Weights of a small transformer language model.
Training: a variant of Muon for these matrices, 182M tokens, 11126 steps.
Each number is 128 + 32 x the weight over its row's rms, rounded and kept within 0 to 255. Layers, rows and columns count from 0. The size above them is the row's rms in percent of the matrix's.

# layer 10 MLP up, 704x256, rms 0.0866, rows 454-462, columns 128-255
size [ 98  98  99 104 101 101 102 101 105]
[[145 159 135 107 123 142 137 209 145 161 160 109 124 111 109 120 113 148 181 119  87 195 125 140 171 133  96 128 143  85  82 129  68 159 111  69  65 138  84 161  24 113 183 159 137 119 143 142 141 103 127  91 151 116  84 123  98 119 145  98 148 145 190 120 122  94 182 135 143 138 132 162 144 127 143 104 169 119 159  56 144 165 148 138 136  85 106 126 122 109 166 186 122 157 113 146 168 148 152 128 118  75  71 155  57  99 132 165  93 117  92 139 171 103 198 140 118 174 157 123  60  77 131  95 151 126 111 185]
 [124  83 103  96 158  76 132  66 115 115 143 181 150 136 103 107 106 169 155 103 122 153  75 137 183 121 149  93 114  80  95 127  94 130 145  72 158  71 216 118 175 167 214 128 194 139 148  99 104 165 128  92  68 153  99 132 144 159 109 110 144 117  79 155 126 142 110 113 173  65 118 129 126  98 128 134 127 106 127 198 156 133  60 173 159  85 107 139 148 111 146 190 124 122 138 159 163 134  96 186 106 130 113 117  80 162 173  40 146 120 124 160 150 178 126 139 183 132 146 112 118 107 117  88 157 105 115 152]
 [140 112 146 158  65 102 141  88  91 133 153  94 121 159 114  98 125 127  88 144 141 188  57 118 199  96  92  93 123 118 104 115 181  86 121 106 170 137 118  76 201 117 141 133 140 146 114 102 101 159 130  97 173 135 142 223 200 162 149 138 118 101 126 113 120 105 114 140 128 124 166 135 142  98 135 140 104  89 130 172 155 168 139 105 129 190  56  54 110 127  95 156 157 136 141  33 178 148 142 105 157 146 177 115 152 104 146 153  40 110 116 136 227 143 151 123 143 156 117  96 119 113 144 176 162  59 159 120]
 [140 103 134 109 131 111  94  97  98 154  70 137 146 123 130  95 165 118 193 118 176 110 135  87 134 109  81 138 126 111 128 122 131 130 150  84 190 111 131 103 137 160 143 114 150 160 149 131 133  90 152 150 153 114 143  96 168 152 147 109 152 107 104 166 160  90 140 200 109 138  96 144 132 122 187 153 198 115 152 142  88 151 130 137 104 146 130 124 133 135  65 100 100  60 105  91 121 160  92 111 126 135 150 121 135  89 121 145 141 131  83 130 158  38 101 177  77  79 117 157 159 148 210  71 135 121 148 117]
 [ 90 137 172 111 120 152 134 129 130 125 180 144 179 109 158  70  99 160 144 149 138 108 148 156  85 124 101  93 105  89 101 113 137 164 165 137 137  73 146 136 174 144 126 117 114  70 121  83 124  86 131 142 171  47  95 133 102 188 129 110 135  97 133 111 116  94 136 233 102 187 131 135  84 135  95 170 175 100 122 128 149 104 107 172 153 135 145 146 145  80 130 165 131 128 183  70 146 141 107 103 125 148 120 119 117  89 149  93 167 152 128 174 127 133 121 131 150 134 123 166 141 135 133 155 156 130  95 142]
 [136 116 151 143 132 153 138 129 129 142 141 126 141  71  83 123  81  88  94 119 158 160 169 138 186  71  79 117 150 211 121 106 106 163 160 169 168 145 164 151 120 160 109 115 170  96 130 111 184 180 109  53 118 132 148 118 186 142 183  71  84 101 105 158  83 129 128 125 144 142 136 131 120 136 143 109 170 114 100 109 122 152 118 125  65 160  76  82 103 152 136 166 113 133 131  97  48 126 195 136 115 126 104  95 140 135 128 191 148 121 153 120 125 101 150 201 100 109 150 116 141 190 125 141 126 116 110 103]
 [129  97  57  85 138 137 218 124  83 142 160 189 155 149  70  79 105 115 125  90  74 130 128  43 129 113 171 125 135 157 174 141 129 163  79 105 171 147 161 142 154 149 166  85 183  88 119 198 179 153  90 128 110 126  86 129 159 146 108 127 162  88 112 119 178 112 154 122 105 124 100 111 121 142 133 160  89  86  61  86  98 115 109 127 131 158 188  97 153 116 153 124 138 137  93 147 135 150  92 138 133 131 148 130 146 108 105 145 106 138 129 101 178 167 140 155 117 100  86 115 151 157 140  50 205 210 108 101]
 [156 176 189 139 128 114 208 130 146 133 128  81 116 141  96 103 143  34 110 116 100 171 168 142 201 127 200 105 125 101 183 112 124 193  82  77  98 125 137 112 111 125 138 159 102 152 179 189 161 153  65 152 120 108 133 133 123 121 134 150 130 197 153 183 117  86 105 120  91 108 124 168 118 124  84 132  61 142 110 133 121 124 167  99 121 137 169 103 134 115 124 162  88 135 108 104 164 152 186 147 105 100 105 136 212 174 129 134 140 155 165  51 121 158 127 145 151 144 156  93 141  49 123 101 105 130 195 153]
 [172 164 152 125 138 148  86 184  94  85  88 111 110  79  95  57  86  91 117 106 119 113  95 139 138  97 123 130 147 186 114 148 146  93  86 157 152 178 217 109 113 133 143 142 125 130 136  64 117 106  86  73 212 135  78 134 104  86  83 126 130  72 154 112  97 168  97 121 113 120 148  92  79  98 142  77 157 165  90 150 145 104  89  70 114 138 140  38 124 152 127 197 110 125  43 118 121 153 149 156 129 116 116 137 101 140 178 116 211 152  91 157 137 110 135  91 162 107 157 136 141 118 116 100 158  82  94 125]]
# layer 10 MLP down (transposed), 704x256, rms 0.248, rows 454-461, columns 128-255
size [ 99  94 101 107 102  98 110 103]
[[128 124 160 210 136 130 135 119 148 133 202 153 146 139 102 124 157 131  69 156 161 164 149  69 123 113 140 157 137  81 128 142  86 109 163 152 145 114  98  95  95 100 175 159 153 118 141 135 110 126 154 188  87 170  90  82  92 142 124 128 160 126 147 166 120 141 155 125 124 135 163 165  67 139 131  96 130  95 142 141 127 145 149  92 140 113 130 151 126 122 114 108  61 107 110  89  85 144 119 155 157  85 150  95 182 183  79 152 161 209  82 127 116 140  75 152 146 125 180  74  63  90  93  60 155 117  97 167]
 [147  81 116 160 119  98  80 133 144 159 123 160  87  69 128 160 115 187 162 101 128 132 122 130 106  92 134 136 149  94  62 110 135 146  70 149 108 103 163 155 133 100 113 126 159 161 146 156  98 156 141 117 152 114 139 114 144 132  41 118 121 103 111  87 129 122 148  95 118 166 126 110 164 155 167 150 106  84 183 167 198 179 186 106 154 127 132  96 128 197 128 162  52 108 144 138 178 131 102 128 178 171 163 161 113  97 117 147 224  66 152  70 176 110 113  88 122 107 146 126 139 160  68  93 175 100 116 124]
 [179 107 132 168 144 125 167 183 108 104 126 167 114 228 114 123  72 125 103 130 124 144 107 154 142 135 129 165 179 116 154  94 156 117 153 108 122 180  84 123 155 124  89  89 165 101  86 194 171 133 118  73  61 181  94 126 143 204 166 134 156 136 141 166 168 121 192 158 133 183 152  82 153 104 120 155 100 102 136  92 107  99 115 169 191 118 134 105  86  94 118 145 147 105 133  97 152 135 120 133 152 100  87 116 161  69 177 115 123 104 157 138 148 186 157 145 133 110 156 108 119 116 144 123 167  99  99  89]
 [203  98 100 110 144  97 125 145 156  66 160 136 114 157 103 117 126 137 131 135 103 104  92 115 188 133 143 140 142 158 160 169 122  99  73  95 139 123 135 158 113 207 154 100 197 117 109  60 179 153 113 115 158 181  98 217 140 141 124 134 126 148 142  93 145 131 189  86 129 134 141 147 147 140 100 104 177 191 126  84 129 179 156  86 106 172 135 193 144 179 138 129 154 132  99 179 131 136  77 120  96  88 111  83 146 151 142 173 143 113 142  99 145 105 109 129  92 126 160 131 135 147  98 130  99 100  89 112]
 [121  96 175  94  78 120 146  87 111 139 133  91 137  79 191 100 127 119  98 128 136  94 131 118 127 125  88  73  56  94 154 162 145 140 131 133 140 120 154  86 148 136 108 129 129  93 151 171 130  93 177 143 224 156 157 128 137 155 132 106 169  78 121 139 175 128 111 181 107 210 184 160 110 150  80 160 157 104  97  79  89 154 158 167 146 140 126 141  89 144 177 198  63 114 165 148 147 116  97 175 145 160 181 141  50 112 107 154  10 128 107 190 152  76 163 134 122 123  53 124  94 159 144 116 110  95  91 173]
 [133  91 178 168  95 111 150 132 135 173 161 193 218 109 128 135  84 180 139 141 125  99 152  93  96 158 125 137 123 126 156 127 116 146 166  98 140 221 142 131 153 136 112 147  91  77 102 123  69 108 122  78 152 104 181 151  65 123 132 105 127 120 156  92 152 163 139 140 124  55 151 116 167 110 126 110 183 104  81  84 134  78 136 122 147 118 156 162 139 189 154 113 149 141 138 114  85 112 162 143 125 108  88 141 120 103 109 106 122 131 129 172 106 200  39 100 105 142  80 144  74 114 182  63 151  68 136 102]
 [154 140 148  75 106 166 133 133 106 139 131 118 134 136 102 144 126 105 162 124 140 119 147 187  90 138 133 148  80 100 125  95 160  77 150 122  97  97  95 108 110 147 181 106  97 101 173  57 136 167 139 101 164 121 197 122 148  83 133 122 120 107 108 156 142 117 153 135 154 154 131  87  53 120  51 121 136 101  75 110 178 181 128 102 108  75 150 120 143 178 105  94 144 135 169 167 166 124 124 142 134  94 144 158 174 104 166 162  43 142 151 147 157 141 142 167 122 149 171 157 203 117 129  91 144  79 132 119]
 [125  78 164 160  68 167  46 104  66 151 113 112 109 108  76 115 112  91 167 164 114 146 108 126 118 131  71  90 146 106 136 140 112 164 119 145 136 184 129 111 111 103 106 128 102 131 151 204  65 139  95 171 162  89 149 113 113 145 133 164  93 125 142 113 140  70 111  81 152 165 148 124 126 140 106 134 162 102 145 113 198 133  95 143 174 166 152 143 138  77 149 117 123 138 169 119 122 102 163 123 109 114 150 179 123  83  98 114 151 108 168 120  82 138 200 176 175 138 117 136 114 119 114 189 158 115 155 164]]
# layer 10 MLP gate, 704x256, rms 0.0871, rows 455-462, columns 128-255
size [101  98 110 100  97 112 102 110]
[[124 135 177 119 165 113 132 140 142 107 168 118  71 187 157 144 127 213  76 100 136 148 148 131  97 149 120 188 121  93  59 139  85 158 119 115 201 147 147 149  92 104 155 182 107 119 117  77 170 113 160 135 113 134 147 146 100 129 109 132 155 104  92 107 133 164  92 120 142 104 112 133 151  80 214 153 121  78 137  87 114 163 117 111 119 151 112 172 133  91 127 105 139 126  62 100 141  51 150 146 126 139  94 167 136  58 102  67 157 131  96 122 135 132 162 239 123 214 126  87 154  80 171  65 150 182 103 127]
 [160  54  79  79 132 108 111  91 159 123 122 145  91 134 125 166  89  97 125 134 101 103 143 169 109 135  70 140 115 182  81  97 171 119  50  96 136 145 138 140 121 112 137 137 126 126 133 130 129 135 138 102  89 108 184  93 133  93  66 125 180 119 150  99 129 153 109  65 162 163  91 113 100 113 146 125 150 121 161 111 140 137 109 132 127  90 142 129 113 140 137  67 138  44  93 113  90 120  91 153 126 128 137 147 151  91 141  93 128  87 154 155  96 120 161 120 135 165 105  83 119 115 137  71 132 131 120 136]
 [151  54 148 136 182 107 113 119 149 102 166 133  80 128 101  98  93  77 148  97 138 169 169 164 165 140 134 112  90 109 112 113  93 130  90 105  97  93 117 166  81 142 104 140 153 179 122 159 155  87 140 121 130 105  79 134  83  67 145 117 126 100 150  58 123 157 167  89 110 122 139 129 137 152 178 137  90 143 157 215 150 153 113 101 121 117 122 170  86 151 167  95 128 108 125  99 113 130 157 150 127 115 192 135 155 107  74 113 146 161 132 133 180 153 164 164 145 153 178 131 190 116 141  74  97 140  99 116]
 [119  99 169 161  52 198 140 145 119 131 152 104 110  84 115 113 118  80  94 146 117 147 110 120  68 129 114 149 117 161 105 117 129  86  87  95 156 140 125  57 152 160 130 125 113  92 147  72 131 140 149 184 111 104 104 107 178 125 103 124 183  45 114 102 187 171 114 134 158 117 110 133 180 110 136 137 100 105 164 107  92 142 185 164 133  92 150 154 127 132 173 148 156 108 209 171 163 117 112 160 153 145  75 156 126 138  73 114 179 141  92 144 108 109  89  60 114 148  51  79  53 187 133 123  88 147 122 109]
 [127 100  95 147 135  71 132 104 160 164 103  80  45 165 151 154  74 121  97 130 176 138 141 134 139 126 173 151 119 119 112 115  93  98 134 131 170 121 157 106  94 113 166 150  96 164 149 115 121 112 110 150  82 105 141  81 182 100 110 136 169 177 159 157 124 134  93 191 100  89 127 118 162 135 114 122 111 152 192 198 109 121 126 138 164  71 138 144 166 179 161 186 146  86  85  98 156  91 128 176 208 113 128  93 128 165 103  40 117  97 114 144 134 136 128  75  94  84 164 127 135  94 103 112  70 126 167 190]
 [112  96 200 145 148 153 125 158  99 107 157 119 120 149 144 161 158  79 134  92 157 145 115 170 104 146  91 134  71 170 116 139 103 135 132  68 104 168 129 176  60 128 107 193  60  90  96 142 114  73 174 145 174  97  96 123 129 136 136 103 118 139  91 122  63 169 179 142 126 161 138 158 107 140 115  93 120 142 171 188 124 125 143 200  96 124 104 165 118 127 208 148 143 132  72 109 156 112  87 120 136 137  55 135 120 122  85 134 145 126 166 144  89 132 140  97 118 120 125 141 166  98  71 174 170 150 134 181]
 [125  89 158 118  79 108 137 102 139 150 123 130 166 105  82 131  59 136 178 188 113 131 132 167 173 134  86 158 168 123 147 134  70 173 133 207 175 136 103 145  99 147 122 123 127 109 119 155 132  73  94 126 186  81  83 159 123 121  93 127 130  87 160 124 103 113 137 100  96 113 125 145  99 138 118 128  90 162 109 107 159 115  83 130  95 102 135 134 179 123 136 153 129 135 129  99 121 101  90 124 147 205 128 125 110 176  64  93 124 156 154  70 114 123 171 109 122 108 103 120 174 121 151 116 195  87 173 124]
 [ 94 102 171 216 160 146 144 117 163 113 122 102  57 162  86 152  80 106 100 119 131 114  23 101 129 155 200 140  98 146 163  75 164 109 124  83 153 121 112 111 105  98 141 121 128 117 139 143 171 124 135 103 152  57 131  96 115 175  89  88 145  98 139 148 189 192 119 133 129 166 182 145 144 145 164 101 123 111 155 112 101 139  82  99 151 144  92  75 147 108 126 118 115 108  93 153 135  66 188 123 168 142 124 142 146 189 185 120  80 173  63 171  95 140  97 155  74 152 182 112 120 161 131 110 123 130 167  89]]